python train.py --num_hidden_layers=12 --hidden_size=768 --num_attention_heads=6 --num_key_value_heads=6 --head_dim=128 --intermediate_size=3072 --vocab_size=32000 --hidden_act="tanh_gelu" --norm="layernorm" --norm_place="pre" --norm_eps=1e-05 --positions="learned" --qk_norm=false --attn_scale=0.0884 --bias="qkv" --tie_word_embeddings=true --parallel_block=false --init="uniform" --init_std_qkv=0.0228 --init_std_o=0.0283 --init_std_up=0.0327 --init_std_down=0.0327 --optimizer="adam_hyperball" --learning_rate=0.00594 --beta1=0.9 --weight_decay=0.0 --lr_head=0.00501 --max_grad_norm=1.0 --warmup_steps=212 --schedule="wsd" --decay_fraction=1.0 --decay_shape="linear" --final_lr_fraction=0.0 --batch_tokens=[65536, 131072, 196608] --max_seq_len=1024 --doc_mask=false --train_tokens=996700000 --max_steps=8226 --dataset="wikipedia_en"
Each number is 500 + 25 x the weight over the matrix's rms, rounded and kept within 0 to 999. Layers, rows and columns count from 0. Numbers have three digits each.

# layer 7 MLP down (transposed), 3072x768, rms 0.0327, rows 2435-2541, columns 640-703
533491503492491517489491492504526490525514467490474468546553494491476505489479517462484524511506571502487473504478521478531459555520508472510528515466464493511474484494494496503494552505521509
485491516469541498479484484512447538511509520488496475478488507470503501515525498514487530518487463516494457505490507513495493531479503463494500516511493529486481515476504497469466529513474482
506508506526511475492530511478511435517533475509488498508506482529504520536502576450531555505495519496465471508477520524502548533480566533509508513509528476491512542513514530572496493471520492
475482478526544503486520544525504510502477473479470507470504486496502548498522561506503467541475506512501531479507458530576494477510493496481526501480490516512563534496504518521455539481450515
504500512486468475531542496486502514491508505475479495475480510496495507473487516590479476493505509488504509495523504519485481498520487492535491485498514513533467539498486512504522516501498512
536494514536537505509526480468536499521522502510474506501500472515519483519461519555522503493527500501475469508517505543504476468500487497509508519497518512492511545525505517534507520476487537
465488504524477525521487493507483520513466504485520494518508501514511476500506503464520506488486498460531534504490513489544490515495486512488501455517500483486513501487498482502495490567510469
492512472498512504513478470483500501521490535501476533512503477524478524511545494520535449475521473528468495485500501458532501474494466476498485472498493494509504518526460436521467515530473489
487501465522513512504517514522525517445517464463475488459507522532489519468503485515530540502531470513481516547519544507500502472497470483479506457517485539529474490450469526501484523520530501
533491478530520523500523469483510522501574479489506526511503471490487484481445476529476499505493495548462503508463530515505505518507502550518512460514469518498490535555501522423488537496464484
502512489519559468502496509562498479489517499498486497483473492501470489463509474499463499527448505510449517518497526486516473474530473525487453467552553433503488482509472486503493496513506476
496440510504503495506479518511482492526534511509482518514466532518512452530476475533500473528475474496504472514537505474493464500498503487447539494487514482505515524524503506500492477510562484
530471510469495568490473497464482533536482500536524485517479504463531491490478498511491491513509505483491514488556512494490485502516506497509476520534517484470510515514481493549515508533464483
529514511561523483487538471485557473556468454512454448526483506511481504555541478464481522524472483483493535514482460474521486476441508472553496536514464481478490476569477500511488515534488489
519491522506520488587484475510430540533439438586441500528602390521454541469554500418480535484455503477476423460553515531478529524519480480467503472525538521482499485364499491505480490498454515
514526460508495466510467463506530526477485484533482509506523463498509514500502539498491494484493549445437491503459484467536516521484470504488525502474505473460528500496494505487507471507499521
518500504484490516481449525499528505525532480518538532519508518521484466483484514483495490459500468460505537487499562546513512471502529489509462493497531487519500475485457496524546504493489514
533514481493460529471504495473532563508513501451532536493467549503480494509485454502491509473479514511467526493505490486530474492518488469520508488544507499492535454481520528523509504494507527
441481495494510501484497507563503481472521469522527511510494502528487492453446526489556471495510517513518516479524506466483484469529480515477510487513491485475533520442491477508497536457476490
519510581517481463504506509509537488491536486488525469478495503506462511522486482471477576452512483496531500504474544487492518495511519490476518508503446452557527518489516483498467474537516499
498446495506473543503549474475477509455466485460494516447487531475506488516525516495494536519450509515518527518517497491550454521471481511541489514478430502512519509516512514527540520486506506
478457510495543519511505495495509478504456474502490466455555536511442516538509501485478444537513515511471535493541516460485511537478491517449502469489493536561511547519506504543496527511476500
456512479515449540526490442511512499484483535500534483507478513463500512487500534480519471513490503521484496512528501533505508513490518505525515485489478540500494501502510529499479495507461517
513462487502474516503487521480543525505504509502517489520502533491510497477490514524523464500494496497494509499516487513518498490515479536498473511514536507462515472505509502478524509475512502
494493464473513494495522496467498505497536492506490470512465497504508489517488521535566510535507495528524503509509513489473515533500530485528483520487500494495484527502511503508519473484472518
474526535497461559469504520499522531514483491495451523515492523495476486496523577512515526489490514501471443516493528522530484511476526479511467493484505506480473553483504529491521535501511528
471492473486509476475521460497537459463490492471510567442489493531518455472511542544539504506533494500493472516528468495462520491434547486504555529498485540525507474497478551491487524514542534
525502485455479511504468429462530484542545510511494450474479487491478526468477503485486535519488488489460508530478572517525504482513524497521500516481525484513491520508508534504547552509523503
514493469484528513483536504457516559505485505496520476486538534483492527461503493537500524511543469525458510470508503513486547458523546519530490502536482472524487523537466497539455443510546485
502501505517527481445527521509476510531539507543515508476541497510493496492534481512511475540501503486517508495480495503488483492503483484492496490485485505524461491494445469534482507489490484
497516482480523535486498534483462492483500503476483468517494508511487480528510511496496517540494495511471511486510491511475529524511517475496475534537517478466489509469503483517502548534489506
512508496516498526550498492490533530487519502490500482532462473506502544513449518520528554538521493459479470511534518512501481503474535452493486497460464446520474472514524520480544478501519521
488478510475488527469508494474519504504511503495530496493531506490475529490466425502502536535483499562427488477503494518462496524474487487488478504532493448477473482507523514511494498491536521
510478445497562515559561501490530517528448520533520464484473518492478528472457533507500496452461505506488489487506508546491562502551496504495516516508510476497501478487507555483492473523487521
524524504515489507495541529508493511473445544474453510501465441481493480488481504471478522498464476477531549467515474498486468491476489504480464447548494488467532526460484506500508528483520534
531473479502517547497496481496480486509529494478489524443542464497468511494484477499462504538468519552527474503508469488506479467482498522497475454500466492505467482543473476526507476472510517
462527499527514467461503538473458484549484486459494516482494490510460500500521484498520503524468516526525458530494494538509537525499490502502487496492499503482495490523493459490532504524525495
489477502487526474514533549545529481490468480478475508473501540523532500467498470490508531477505491480503498477489494530486482503518486510513498517501505508454494539495506509504464485500515470
460503459507457560529533493559470527455476516482490431526482520498499493501504456423502550550473496503555536517571503473517522513505492412424519485585468486491461484520488495492505445498556448
491466511494473549488530470539464539497523480506504527477510546468468447536515503488529474488512487522502475494475513497493495492508496532520507482511486554530514488493526503507511498566489508
532427475542535472532522482560518539520470502470482497467510463515470470524528425461516483449516464514539481500491474483487461495528475521436497509448525491517508547505495516465469516508538505
506503511521452507545463459525499460537482503506539499484469462512520480547494474461511498457487546505484510486482523437499488485503518488469486479499515496528517492488489471517493508506480487
494513508523512496484495530452472522523513512458530517487473495459523484510488538528486500520503472501471527528497483514532524482535508480524502477509471502465507554512493527486488503502524524
491449530506492510530503509506487504502527473504501476497488505496513457527472497553496524498515517518517511537535483457507475466516491497496532495513496465501494466499498491507517514500479522
505475454488506457504476535515533551537467456461476479461501492481499505502444535508522500496450494501497512487533458520499478504475489452520507491547498471496501493469463499506512464464483502
461477501541474479517507501495514506498509513498521499507523477537499501493455520542501524549466524522493527500482499522498540520488504495496467440553547488502464472462463457512547536518505512
492529518517495502510516489491501465535524493526493455439512510497461478497497488538525457460564492486491491510481503469520495524519522504525480487518537461533481511499513512444478486535472526
537481537537483448497473493463505514482507511494493456462573507517486482476476515564509520547482483532454445469475558488507492540486500504514578488512460482528540507446509511475535491490526554
507551470512529510481549500498463464489445533538511475506500473535485462468507509527508514531480494497523476559518502479529528489530506479505494485489495484462491512465505508490478505470550523
489510521523478551442504511527525511496547529545473501529466517505502513473482502525497520479498489463513470487529508510519506491481526506436535520461472532419499449518503487527499530495503439
523449516473484496493544505505504494534521492472512517511518516542474523467458495516456519515509492499491445501462545487532467466522504525563496489476476447496492508493502480494484490532509466
485485533484532474538461493471554533517504461546535512469498500506462552470499489494479520479465550529518504475514518526464539474488441487511554524477497500493500504480500520551415491454454503
540477486506502482526487539554510456479481494472494481496502519545516542533464527510561482515494516485501489517479498496443487519523471468480494492504472489465514517537520491510487504532438482
557500460501488542501445481537475465495538550537532476516507500485493482504496537493483493516509516497469519534522490457474521534513488492478538516517492510480462477463520486523507477505510466
500493513500527514490484464488510501513479501472516511515497506512515470467517491485504490512502504536519516540496495507524514508462471483506492475469503503532544533512537502491467504519473504
518464511466538492516501498514513510534508519544504509513525510514514477474511501560481513492475509483495484506511461500503503499500479499517513468502442516484518487523491487503484453501494477
492507483519515477494507518502518486505494460553499468468495501527489509489497481466519486503529539477473482490499504518480528518462530520500497452466503497482479496493475484489474507505483486
481497499551463507481487493507472515535497483483511529501491517537478493495500492511524528517494520463537525542503472503495511492524474472453481492526500465506504481489507501514509484484550519
480490474539556497486507537528510495483482509473508491540492454518527473508509500513412496502528564510490520509501486504485524514513435521500523543498486519455479490507519512495511473506526495
505501503507473472496488516494505510518515489508523466498503504522494480488474508506500496488491497505510506508441490510544499525490508513478515498510505471544503503515475482508481508516498507
511452491504468489482516515488468490512524526492493500518514443540464476501523518462502436483541458477506484489521488498479487457488499500529539445490504477503514506469453495546513577500483501
487533576481504471554496489481453518524544486474456487513511505438476526474447516480536486525545499511518531539541494498571538500526507515508518496472483519549486487490507493517492515514492482
476511492495478509483495510497529519476496458541516460485478546512478470507498475505513516521478495555475513433524505502478450531496494539517475501448533486500508499503547533511479504422486522
510461501517492483521455509517503471543489505512487505499541496493515498544465501510511450533504519501529492501505518498534491518499541508506476518462479467450509488490492496474508473473501535
466476515469519494496510536494490484481544490485521502492469504485511526505517519471542493542507474489500533494502490490478469431456502515548490497474496494497492489512521501527453473531489504
493515525526515492536521499480519481503485497445525487490505532503480493463474471539478525485496475502490509488508496493519507515458518487508500566542510482433505525509505480504500511502517478
524472518526532438500500507483499468535502501477518515505511490517474498502490497521519551475487492540510499473515452455506457511525530484518483495487486471524487516547485501491505551473484499
512466511507499515518503481493548487513539525541457520532535476489532527531485502470502488574483453549497493528523483478476409532532515478539489526480496538462477554539505469509494506496537530
502470489487469459504469461490535468529513538507475528457464511463485514510486487453483493517477482570491513502508473526454534491529528519484460458508474466481531511474483531517480496479438484
502469480501512493449515488514484518492517486481461511481491510506491493528484497524484466499470467521478485454467526507474490526513506523497533455508494486497486517534510524514473510480498526
488456502545527528485485489490520479469527505506519535513498503455461495509523491459488442494522511527517519508500508536516501517462507469479495536473465508492446443524490435507485500495472494
545504458477499523500501507508508536501507490486562531470528476484441518560478467566524550499515505528488496511520480480507493492472464470488515491481493519492496495474556499514472492507508474
493491535503500533463479526507522488531507511496489524510521514484470461471493473556504515517439529471493502531471473471489547529489470493491542510496511483483516488537528512518527519537503515
534446528545504479466504508518474501483526497511489498457462523548523497476471485509499536460498461500508518464448518484545516494510526467497514488511479458441511506473486524527512519468563467
522473504518487491540470505533513486503539498459454509501509500508502524508487485553499500514507498481494460514482524497506462484527491499446468477454503460509500504522425506526497486510507467
450487516456471520468563487554511466475520489451486487489528488524498527497487481564477513518505482450519526499483506489510508513431515526501538500491474485474496525541491521486476534505527494
495508503454524521503508491521465454516477510478520483468496461503478477495512511464542475511514493523499541477586493501528478514472505464480423542496516486532478532496493526527501500498439498
504498516533538494469516478505497480515515488493493515499503501510484521456556457500505511501503503519488516488486511469495504488490454480479487495471489437490490441517508488488515522512519489
477521520452437532516496496495441474489509516468508551497510479501506452522487508458534494525479495490509539471522548468468509501458506509502465478484565459463519502498524502488487546550491526
534525513493506522509515524529494540487485542506513530495461492470494490476531489512492441524518567462489498500516496470476515529543490487461502470512492474526537499494503488492558518523529514
512502490543450514476529478498552476455531512522519482524486483480497520465490511494502497480552523499452483490539477520485487475514529500474548498479476428473517487474489495473501530504504501
511484535471518544508529486537508503473524508496496489552554466510555510479530505519495537517484533492487477445517557482490452516523497507464526464517512493518509516498499518428489495483482510
518494507501501531478509470534505449481499532485521520565526483474507481536510528482504533505454488532520486526532467456520490481492492448496528447534446505475562471505468500503469485456482483
495497499463442495502468471531502461507510469513510542516488513512473540486459511483486491532500502507453473463518514506549516506489522500518560509509494482474514487505513498507510510495517549
505451538495514485496497515499536507480489482503490492489508498512487524472495495535485506507530519477456491484510496483466536502531467499523498498511484473489488506512485505503482487466472482
482468493498526456483512489476510503500482473449507473494506529491539510479423547552541516470513516523502531503560482537527463543507518515504454542507498502506502508521506473485517514487530476
506513501500513490516510486500517474508518483483481511478452515514489506529540457508495487467517483517490458520461502533503485513500494514501494494453530510516500508547487537500485471514521458
547480561511496501469532464491457462489551434460483454461521552482475514551479475511471474508493476497495510515485425537542496508479566519490471461494426508490475509493503470540510469450472481
493554495514466543474497472545482460501523493467531493498487491528475492527510542515501529449501500486443509523504493487509493506441504522462473463467488486534467546486520467486483482489508521
518507497523516499468542495498540512515502523470504498518498457463440459451513474518506478483537474476516502482536486507489520478558514528485469481474540483479543499531452514447494507469560489
488508482507501471490504482485504460502476515496524559495490503523480474492503477510472493533514494521502515498512520490510464505505534520462490487500490492488467492491505505495535520491520509
515520521522537477467535488466481485510473504486479463483476499495508501497494507476480509494504499495476485492482487491526506519528496518491498461543489473518465507513552509493498509514490505
493518530542532479505548473513517486473528495492483487504505482508484506442543500501505513513516515516527461496517487510511514524540452540476510525506498523501527507530481491475519492524519551
473508469490518495526536473481507469482522502519478450457509533492514494496474499515488486521532523495536457452470522525539479515522532486476485468527539516487482490524500446521521476516519528
492503506498520501488533462488495491509456507459521526572478489494488537515493476509510477517487518519512478526504450465495511502491460544478541533492533507496442501501466490505487527491558464
518508465542466512474435452516516510458499469480503500554504561488541514466485532510467515487452482472508472479550517479524490501521535488549510526461539526504514544529500488491513501499516576
477493499503468529519493481515510486504513510530488479486481522545527495527496501484495516513520500486487490487525534522489493473486509516478467470476487489486504515521476516537508493528517502
518513497508470528503505472489515537515516534483529485515495472487483520488484503518465536536488493492495495491485526502505461526514459533446523463480515487475523483506540524530538490497495484
499498526514505488503464488484549493521507481511512499473486492502512521462516493468490541510504475519507463507495456515497488464506484507498502459505513482525476487525505477492488514498509542
473490494517497482499523497475523494471491490494480495506525493528517480512495529504482478495501475496512476513521516537504494497503489492508506468503472501471494508488519552501505489494497439
492470497509485530490509479490491461516520474494496474499500511490492511509520501510477468497498496481503487495521499520495482495500497489483512501460469505509481508524513491487533506509509482
486511485510537477495497497501508451511535518518514503484466521503486477508475550515514463540503500457512532515522505522513527448515525522543494482535484512505484470468488505498494504538499494
454507525490544476507469490491506474509484485464461507484504459498454496521468523492533440516515464508491518539521501489499525514508460514502525466515515482465522523501510482507467474463485523
493491509476462525501452538488515508527539522530507519484437562514502549484531528463479472496507432528507449495511539475495523500512467533503533490557495540504448502489504508523484440514513531
533462491477485508485529504492538465512543545492507479506503493538498520517469517489487513491492505478456534446471498519494474496479474477488516544443513441469495482520522525490491516506525453
520506496508490502492534468550484464538470490462494527493519491493526515517497475504519502507480461474505489523577516510495506464491492506469499500490504508471483443521496522553481466512501475
496449516557481517510473488487505522489480518512516483491487504515500498532514458504487538512540506525443494508529541561507487511509500431501524486468488499522462501527519540516500489518505522
# layer 7 MLP up, 3072x768, rms 0.0327, rows 2436-2542, columns 640-703
535522501537480526551539513518524499504513508478465496488510498506505490471500508499498528480497493487537512531523467502461484485467520534501515483484525496504504487524507483496503479496505496
523518505475479490489540456500540473478503488537502488495533528526511532486463511510507510505505511528524457507529511487484492473506507504488525485534491483477509531459475471492483510496490501
543490477456480507496539549529533486488515487571504489464512480487469462549529508461451475472527508531507542485520513515481506513523502523484518503510541500509457519501458545494476472509491479
486546511527488469519545452523509486489496513459513515521548524467480536499500545452474500513507466512494488492522447518514513513519513479483442493502527502495525523478509507517505518480559512
482527501495471508473477513475466510516501533454467522492535505463526488538489511522515483472478487520528502525537498470522432537489489490508494461516490479498437474535510502512493525515525532
536522499475489494498524491523512477486501505546494485494515486489502501502480509512503489498508504498480510493540484489488506506485535487519482536499548530510518508506542486493511490449497520
527484464503492544492515515538512486500463530520473469458508529479536469542490505508479488492514534465450502510519486453497526494490489465452508512492496493510485470456495474488491496486551493
507484459526494530572496525511489478465452560520464484486485486503506531512489551534518493476517513453509519484516493507490532479471521461474499515506498520502484511464488500484474497513527474
506532492498499503484488510520495481511514497527474502510525499496514460514524507467512471487516485467548516508471524533474480495477497499475477489489467514502482484453454537546490501501533511
543492538502496519504474515487497515528484467507462536453498465494479508482520545529506476485479509503476538514510512470501544499454527535467470480494486495506539540492511499569491476512509500
509548543483503524470510475532528507499473541515501480467448547499470476512494498480502491458495494486483442528493515481481504498473536509513491543492482515497433491483503504502451519500499501
485503504516500475515471504521545473475463512502489529489527507534529506511524511472485489465502476492506489500491501538496490501480513521477496499472499544473511504465473533503483519541523515
564543541479497508539494484512482497493498501505549440493507510464536529472528491484501450521494536482519526482477482494478532485472473485482500499535463458483485531498461520491516453518498445
476497517461517519516471469470475573472437510580513506467491471477500513511532541493529477470529535521533461528471433451506501496480506503490472515456533491427491556491501456489430440482512534
524519512457519565540493491490537495486447520477512482507500470549491534566507478491490508494496433498475542463502499526478505462482499458539505478503529561443481468487553509514502528515496498
508495470454506508523475475518484517466485505527488527486469508518494501522478479494513533466465449498509518533477486573481524462510450504492513482530521479473478481495520509485481472499494528
514490477488470489501535505498527486472502498514538526439441463517472507521454519518484545527491490443484521498522531528472496492493500483528487469500528509548530531511539515508521470489534467
531507511509508487482521444505574523499434486559527497496497526508518549482551522486471490503500470485487490508499505505514509482529505439496466506524494506448492519509466482519514490488538499
493487541466503578459501445495517507513503498453514522472473474489481549501493526534432502477515417484487474515503497517495520485513527472476465507513496500455525499497491524521511470502506489
478479515571503485467514471505515495490484507453487509495484452487499517540415517476528464504463440466482462492543475498494485501474507507493456524457537503505513493495443517502491486490526547
486517517436542537520497485485515490455514482508497500507488565474505467489514500533475505484516508489530502537498513533496501540500514503482484473475494488526509547525504489522509543510489556
519505504519505465485467531501467490515519499509502501495486506511475495490536463512456530494520510502514530473500531501491537482533464492517506478515512448487517491505479510464501484483534493
481538534492540515492520494537492457480499490522478466485510482499525520542509532468492533503472523485487502507463513537485495519477507484485537515483501495464532477489497537516506509516509514
523499511493479547504507485550505501505457483524542452489502463528474487551506534436477486513485487490493454499545562469510495491509504513523462492494581468484519530480505493531503543504522512
525489522529491473496486525527487486449465477492524500502523457481522478461498489518486479492509477456474504511515472551506480495498513489460512519461501492520465438524480499471505509496541492
510501518428495526519497453519496494512461530502503462448542517488469505480490497501482481535449504490440578493509495510519535537465494435469549522531479456444515496519518530495469465476507528
461525514508452505521516497474485488473517544506515482504476473520488509490502491492538499441483502502526502557494496518512503500487485485492498501514486569541521534507499510478465506528509489
478491538527470572493482510548530530506497560508461492493531482505464538486561505495497522503507483445491518513492532464491490486503463466536484512473513501492483536480514479490505498497494506
503540524508466522534525482509484509469472479462507496520483489490516503510484486534494548487491503484511450488518477499508496510481536494490498502512533517481512523512519531494479468502517513
510545540470496499505489478522500478495500515485446518521490520469509525519505501508467567457462464465490494524502445505498491490517533477531507553528446439459509474465457503489519483488492487
476522535523508472475533490497523483499506521496547482468502484473460517472480472498508485519506451484492510493494467491513505519484500512531460542511512495487483499492501494505447521472511482
469506522504478503481482509526489511489514509487490501502490465507470503538492526487484441499482525523496482486513453497489484503501505453495461512490506464478493499481469513495525523474500466
519502518498510523502519483472466491484463535489482502493450511502545532511480503486503453438541460480493460517555500488503531520496504467481500502506504550521486487499491511492411490542513512
509509479553480552508493491573498480477446488503510533512476490487572475574537539477478514512462465485509507532590494476498533502452505492473479497510505522515515520447525492496487475498470512
472495512537491472473522492508554458509485484472542527513493529513454519536518550466519480487501469472537464531483492500467485508538502477542484517495502516504512549523483498526436495515516511
496535540486538504536515467487509468492488469513514473456522475492480477515487471497518517509500465496526468529504528444485493491566531524486486530485488468502520519523498509433521429484504541
513486494528479517507490514515497515515508496501517545501492473476510510511450520512504476519502466456474485470519498533499531511479519476528516489465512497503462490500505487468524531467482495
513454499466501538465506496526498565469511507506505483512497507493501512461554460491491535543506521484504510459575487527482497496531491464458536505516492538511515523424488495517465485504577483
543513498514524473520497507504542519538487480508500466534480494525543530476495521480463498486516485450543508499519483461489511500487471490500499497495519461475443497514499504507517494520527486
529511505532506500541513462501568477486491512518503458447471518495519508527515546456526491445500459471505512540488479505490510473497488512513492546519515420457468488516532504477506483463537538
489554519493512508491486478498484493477489512438501517533485552462527535550462495492455489482523479539487463503491492523457507498522517492494503487419547497484462523497508531523469526512504465
499515511481522481501498483484458534500470509480549507478510480489503514503496483522501496495455535504522538473496475522515487523525546473491476492515509537533499498464478492511524496513535511
518518490506507538523499513535483484501489526537530483516489503467467468496470519487489547501480435518499495506575514531467515493475491504511474525452520496497469526475487526513529475535504438
503447521499489488486550504487513486501479526511491504438518501536476478497446522493437475461442466522494504506529445524415484490478475512501534522407508540463491552480480455501500483492477498
474497552500455526519459551463557498485529529498520503502489508513513507488498510472527457484488496486505487495491493525493506550500465495526492508474536530504504486502527511531500527512468489
528495509529491520490466513534489490534468516535533463481512540511524495510476498493504518459512493484464452521478496454504456487539554572573486513463490487519491481531502508493498494524495475
500489484472496520538484507503526503532534530491489474505485533463486505510546501456522484477495492471525525529463511502478469520509513519487526536487516496529525462538484527490502509508506505
509516529506495524475501480495462490508504524487512479476538455498481483525531431474517452508527508545490460537495441472475485487483514470488447498529502579501466529428468496527488508512509530
524514508513500511490529468500523459513499515536504511529523558482526521487520507524466460521507462467502483485474525497522472526459589499475523472457511528475466498451467507507451476546558483
532459507449483509509505514511539516509491514545537477485506494539520518471500473485498467488497478453487485495496479520507482550470494486562526532467513486504482504487505532474523482503475478
481525516520488474515488510531485537491494527498487542496481498525482505545523503495502519454486490552514496488481475493481482516430499577509491513460493521469542440471505509507473509459494438
512499513519531496530503508499456531463467542524466510489518518470469499524481514550511518523519497470502493475478517453510509485464487476498458487448473478488510461501500463462459527480543506
509529498544502505482498503501470552489497507511526517492512523517481499473506517495445505532449486478489500520523492471495523469532502501520474504495531523513469544456499511523476453520507488
466477497581482467517485475468452491468522500512513545489500530499485484526464486532491514472498510501511525501495480477481523508505488511500474492472508521481505470480483460502494515468527451
477557488501517561515497459541519468494512489463491510510530457489471463497514487469486538492490518522512497476506505448515513478538516426525463529529531513480481496499471531529498518523567501
537509491466513512498500483503490483475516470533475511502507479494460476470526505495519507494535497442512461514458524489505488512500519511477458496522510491482494497463497544468479451447503487
515524514466537521527501516498469496468516541525482514488470525471521461511522502529506521482488484495506494532462531497502462504478514519509524499497495505514516525515493488488438495472472506
516477501498512517510494507521499501483502496457494503477485508528485517502489514459496514521452531439499516510506494511495491519535491499488474505505528551487508500494545503496480516533538504
501550522460510516479472504483524493486510497519496519500480484543539529525523508489464498510488492517465511485517491535502515515523529509478468510508486509517514532491487495465531509526508493
489457500464464551560484446501519508477482493506519477526482458500489480474456487478473503509518462488479550505544500514494516451521493500496517493488494423507493511506500548548528441498511534
499518506521498511520530494521483542497510525461519552471494498510532448534471502489491485497497478464549465504556440491504491479490510497545500474485490516486475499442517510550516511536545519
489496509449518506563484432563503462483481499553518513523545513533526419507459521471476499528461482553544473469500523492481470544484547472472480511466483493541463541503505539528527443488550514
483537497455483505504508494488480534462452512480474487504510505469504492482513507486505522485564487513488500495502471459479537527510483494464497486507501515467481499507513499516470515485513500
559497501563504495492537518512569506497447489509497512486512512533495488484486544464471522501497498503460505498496554451505520489542512493511513511467499478515504482466499507467511501487522487
567499473484461496496514515513473497499524476521483534517457482497510485497544520439526462504511507499525513534513478502470477489517494476493498495497515542521502517475477483484516491488497485
510494481472522515526536497482474448493501529467486525513431502523520524474507453494472517505513430476492578466492477519497538447523487465483480536459482469503472455444450501497482478489524523
531493500541464462503491527488498547515521549536518523471505507507505484535498479492499481509499436476517534524535479506497486492537516506503514522494524512488492496523488523518477478472495488
514504480535493506515484528526550500441458511511497542496543483447509472552529506460487505473476455524479462504503487545499470488519529505526524522495490546525485519509508532461516525469474483
510505519516538512513495538498494490474491534510542473528444508497510517552545535536517514524517463491524481499514531488415515510482553461544445499498537483522522480542538512508544482479484480
511506524470506543507500499472488546469500524487479530487506489509537481504502500487466517515477486511460479514488492485465488468504532472537470542503519488511494499486471507459497490505549469
535527514525494494510493514525542501467505516468483519497524480476499523498487487510475548489507464474454527482477496535463503476529551526526517537493519509525549442464515553431467545473534460
510485482523480511535462496538501515538459476471484509526529496521510491467551528511547487479433507507428525549460496492481483464543496517537461472495523507465493536527462471440534458520524487
515490522510515523458528513494535501496473482486513509436517551548500492543459507454501469494521477496524521523483509515490465523457509471527497530488515493503492491513462525495487516425512546
481494516471523511482549506510489480493504500535542496504441510479526511509525491481508485458490490490512508490499486478501528536497505522484502546485523487465523524504509523473482507529487508
482517509500508511472520507509496458525479493535522501515534492533508490531518512526494478512486504530505489545550497487501503506446523474485495494490554499523536547467493521490484461496549514
484489497504502476491553494545527519510466532506563494489514504471484484524505491458485490537501500524495494478522503531493513478517514471524499485480500487521484562480476525519505528517511496
491513476480449495537521487490530503486501546510513475491488508505506490554450530489470441534462486480528475500526480544521465509492551522508500511494520549488510544472487525522521490508471498
462505511560479462526499506517527477492487499496495524562497475491537499552481508446499474508491484515500573492538502502517490525451527458513485504476526521505508562465466520481487537468522498
515544502506452494534454513471466553504515539517478489474485495469520480517523501529518465473518530448496478568504502499470536518511505540468490504509527532489466525488481536480512507502534474
498495507510493498478503527529501508494539519490496506465474451520531446521474526483495511465488487495487492540460530497467519501518533447513499535491514476505438510534451491498469492533468523
481499482532510526502492507479538512501494534475501521503459492478505487458512502490492500529501450504460508531498479494494469451511473482494542500491509496492476510475507482536537459521494501
530473539499485511507524512515504493542469521513441472472540517483497493446461515510541513485458520445470502533510514459513532466504538481484504479505484505506497469473480477499524514523543501
539498506504517508507505474495509521481470505533494480491503502485487485502548566479496481513480515476475517498534474487507493535504502481523462508485498519530500512476515497510479525510511484
470471501489493478501487486497499460511501527510547485521503455491509519542541516493471473449550479506539487494525511504432517489500462529483490479465471519471521484527543516480506497534494501
505509459541509480531518438465439532478460500487486510429528570447500534516459509488544512516530508528528520495495489525511504507506478531497470536488494508506534530496483525511508484486502497
507486502535467488523490508509531500461518522531510514476504490493452510483447501471493522538516484502482519533514528500496524453509496454477527491503502478562485501466512480479537487477475459
524518514502499529554516499520490486467491477466519453490486577472469490525512478506492516503460511474499533543480417499503477513489497508515504496499488474490456558523469516504528495470514522
526496523491504512493510483516500513467515505521515482494473517526525499506482547486507457481536485475487548531499470492493504518482524455502496554457547488525502477463517512493498444479514523
501502474501476499481570513507530502485476493490484508468460505473498507503558493479490467443514489475473518449499508531491500504531535490512506515514472488514465513498485480510513508494542523
492551512514501540501506518522460538515509518452494477473514536502528488513513506465495488527520493548482481517485529505500500507480488459534501519489540488436509531525468500496487465475480510
488534518494515511494496492549548498449474515502505488509469528508479482519504527481515474484504459474474493493508484512515498507515530495502495528479553524524472525503515475532500501478492482
517485494534501479488458429500451520526473512510483510524484504470492486521522472514482502517519511520504557518516518516497491448484491477485441489521542474491495496487508505457516499492472489
493484462507513499484527438485509471493491516533462514495507554528519483498516491498461433492513495470507485455469493511458446492514504509497488511499543519553488512488478470549461528513531514
526527469511444506494477448462496504467500538430517455490512455489481519472454465479502509464497440527495528508488496473473456522474530512502488497501526508487513486486485480480472486490536524
456501494474510530480508515524462496498445491465528482532563531501483456520501456490483510488476446504460527516525529548513533518525521469535479502498526461488479530517502461500474521487519553
501511494478497517477490509500496519504496490477527495514513479469532507526468527478486451536483499524507478518540488481490520496500519515519467520482473479510463467444507496504512536513502491
480540507482520480481462504505509468485489510523476531493494480480492528493553487524497504481478502489497516507494516485476483493517520510445487484517462514485498526485495513512477517510480515
516489499497545486519511500507485506476488518472478529515515484487478490539496492515497508491495500491522509528497522501486527531463507462498509544540500500480527502503514514482516474507484507
489524517517509498521453509533468492513521506517517483533538469503498488504545486476483521509518516487501494514499482478472524508492527512494504489477548560490505506464491477493483506485523565
533513494464511510512517475492498531489483549508470481521536463524470509496469494498532516502510510531478508466491488475483517496514543497495434514525536484505511504491488518516454509520542478
509480504513482509472507481516455512524502521445559528497493495535518479488504524535469523458483481514498458513503484488493465491537485524482501519502499475521480464505532467514502499436530494
477482504483479519455457483538490507492480553457523488460470486515512525474482510492462494476487463453530541513516513498481515460481476512556500480518474487486480467475514513504553524512478488
480498552462419542504492486520527511538521555534535497471484452544465518458477520476437514509533486492513476487472470500482492466513543469550482515513520483500443593482500466506493471499508493
531439509461441513513516492551524466469528517512526497500475513521471512512515497524502468452483501505523499492474464534477499521490533495505512478501523506493500503482564497515512528545477475
526495515524499474489456468486499538500511534492475490463538496464463550515523466502491501466520513472509503489484477480474503507510504490508509482497509463465497513485533492495515503445489532
503492520500503500470567544525476485500517518491476473459512523488471525508489512494515464507549478477559461548469492479474494524490522553493511475497561488527509540536509525456471501464508501
541515490469457501507470486543475520483501562520532471485484459510537489433509553495518478482530481474503500490533493497425487520511502510456442503527523487487476521496485550504533483510500483